Each number is 50 + 12 x the weight over the matrix's rms, rounded and kept within 0 to 99. Layers, rows and columns count from 0.

# q: layer 2 attention query, 256x320, rms 0.112, rows 0-2,32-34, columns 160-319
# k: layer 2 attention key, 128x320, rms 0.106, rows 0-1, columns 160-319
q0:50 37 40 41 56 61 49 69 35 41 32 58 64 62 54 51 56 41 68 45 53 50 40 40 44 50 61 29 46 52 60 35 64 56 53 54 59 55 49 42 38 53 73 39 58 53 55 59 28 54 58 54 60 61 33 39 53 57 34 43 71 23 72 49 51 70 58 56 47 75 54 38 53 72 50 59 49 46 46 47 48 45 56 40 52 45 39 60 47 61 55 35 55 50 48 51 49 47 50 40 53 66 48 51 44 56 57 76 66 63 32 42 45 66 53 45 40 51 49 60 59 49 74 39 57 50 61 64 64 62 40 52 41 40 43 38 53 36 49 47 43 72 71 49 68 61 59 58 40 54 45 68 37 59 58 49 53 54 44 62
q32:46 37 42 49 51 61 37 64 43 63 55 49 49 55 55 59 36 42 58 44 45 52 54 50 45 63 33 57 62 53 46 51 70 54 50 31 55 29 41 47 52 48 53 47 47 65 62 46 39 49 65 55 72 41 37 39 48 45 48 63 57 36 43 48 57 58 43 75 26 31 53 53 49 58 60 71 76 50 71 38 51 57 52 52 38 76 44 26 63 58 41 59 50 62 58 41 47 42 47 54 50 48 54 32 09 46 57 45 41 50 34 54 44 65 46 43 42 56 52 53 51 70 60 27 39 58 50 46 55 50 55 56 33 46 53 58 70 61 47 42 38 57 57 57 56 48 43 56 53 41 53 52 50 60 55 57 52 56 45 38
k0:60 69 43 54 70 60 45 29 52 52 47 29 19 45 90 49 66 45 65 50 33 63 68 50 60 30 54 43 60 34 41 58 47 38 59 64 39 48 52 65 48 49 36 55 44 31 50 48 46 33 47 63 64 52 51 33 44 54 48 45 62 61 58 75 38 46 31 45 41 44 39 53 52 66 51 43 46 45 54 39 48 47 37 76 67 36 41 61 57 53 57 53 62 35 45 51 48 28 43 33 50 44 38 59 55 49 40 50 42 51 36 58 77 62 42 41 53 48 51 54 54 36 42 46 63 39 56 44 71 64 40 52 45 57 40 43 35 38 52 57 67 62 58 50 50 50 49 47 46 53 54 74 50 44 59 58 20 65 49 43
q1:60 40 04 48 60 50 38 20 27 79 51 59 50 52 69 07 49 48 77 45 33 47 47 37 46 14 25 24 53 52 44 39 52 52 49 47 59 62 36 65 49 29 35 37 66 59 49 58 44 48 55 44 99 35 13 51 39 27 44 54 49 61 76 34 57 80 35 61 61 80 59 22 55 61 56 91 52 25 53 66 55 24 40 77 48 53 34 61 31 75 45 24 73 46 34 31 76 45 51 18 73 51 65 52 78 61 74 62 66 67 26 39 76 66 56 35 72 72 68 76 58 41 65 50 56 44 71 43 55 77 31 34 19 65 43 60 71 21 61 48 49 77 91 25 41 45 56 73 49 49 43 59 37 74 38 55 31 51 41 53
q33:45 63 46 46 50 64 50 55 41 65 51 55 50 40 25 23 49 50 68 53 53 50 43 36 36 55 54 31 57 67 42 49 63 65 52 56 60 36 53 56 57 39 47 60 68 66 51 49 49 39 46 30 99 53 17 40 37 39 56 54 41 45 47 39 54 82 44 45 48 68 45 41 46 44 41 86 57 40 66 69 49 30 40 67 38 69 49 61 52 55 44 29 52 61 40 38 78 48 38 48 57 41 54 49 60 48 48 40 56 51 36 44 60 53 47 43 46 65 39 43 45 53 63 57 38 53 54 47 46 52 43 29 29 81 45 61 63 46 63 44 48 62 72 32 46 55 33 62 41 52 39 61 50 52 36 47 54 38 51 67
k1:56 46 19 42 59 44 56 44 29 61 47 58 55 53 74 27 59 44 53 66 47 62 52 55 71 12 55 44 50 53 39 44 25 47 37 52 40 65 43 58 62 35 31 60 54 59 61 37 52 40 44 40 90 06 45 42 35 60 46 56 51 63 48 50 37 64 30 55 61 70 42 31 49 49 35 50 53 54 40 48 55 33 39 69 55 22 52 45 39 57 42 32 65 36 49 63 53 48 60 36 55 67 76 40 91 68 59 48 41 53 49 48 63 41 49 45 71 45 46 46 46 55 53 60 57 55 55 51 39 58 38 62 37 54 49 46 57 55 51 62 48 58 56 32 63 50 54 87 35 39 55 69 39 68 50 42 29 28 47 43
q2:41 35 68 65 32 63 55 37 41 48 64 26 55 58 00 61 45 50 33 59 90 37 57 43 43 95 48 44 25 36 83 43 63 39 59 59 48 43 45 39 22 55 70 48 63 60 63 45 47 73 06 42 00 95 64 54 49 42 32 83 57 34 70 23 52 38 72 29 30 37 37 56 46 81 52 46 26 39 55 56 33 67 44 16 36 77 70 50 39 47 47 55 49 64 50 39 48 51 52 61 61 32 48 55 09 58 61 45 59 49 33 53 63 35 43 44 67 46 30 35 55 53 24 36 56 51 25 46 58 46 52 50 69 73 49 48 20 55 42 26 36 36 42 43 43 49 58 39 75 67 53 37 34 25 51 48 79 43 50 67
q34:44 35 48 80 53 48 70 51 63 47 59 45 56 55 24 67 24 56 52 46 63 39 35 45 57 99 45 59 25 30 76 27 47 44 64 70 21 53 51 49 31 42 78 23 66 62 46 60 57 76 00 46 13 61 71 45 40 55 40 48 52 56 49 32 73 68 60 36 52 67 41 60 40 79 65 33 30 51 53 65 31 69 55 19 45 64 46 51 44 42 52 33 75 69 47 46 63 34 29 30 70 65 29 69 69 71 36 44 68 74 54 10 48 45 60 65 52 62 63 55 49 53 40 61 56 33 10 63 44 22 39 45 74 66 46 53 11 56 33 39 23 50 37 41 47 44 45 37 66 51 55 54 39 47 30 43 59 29 50 67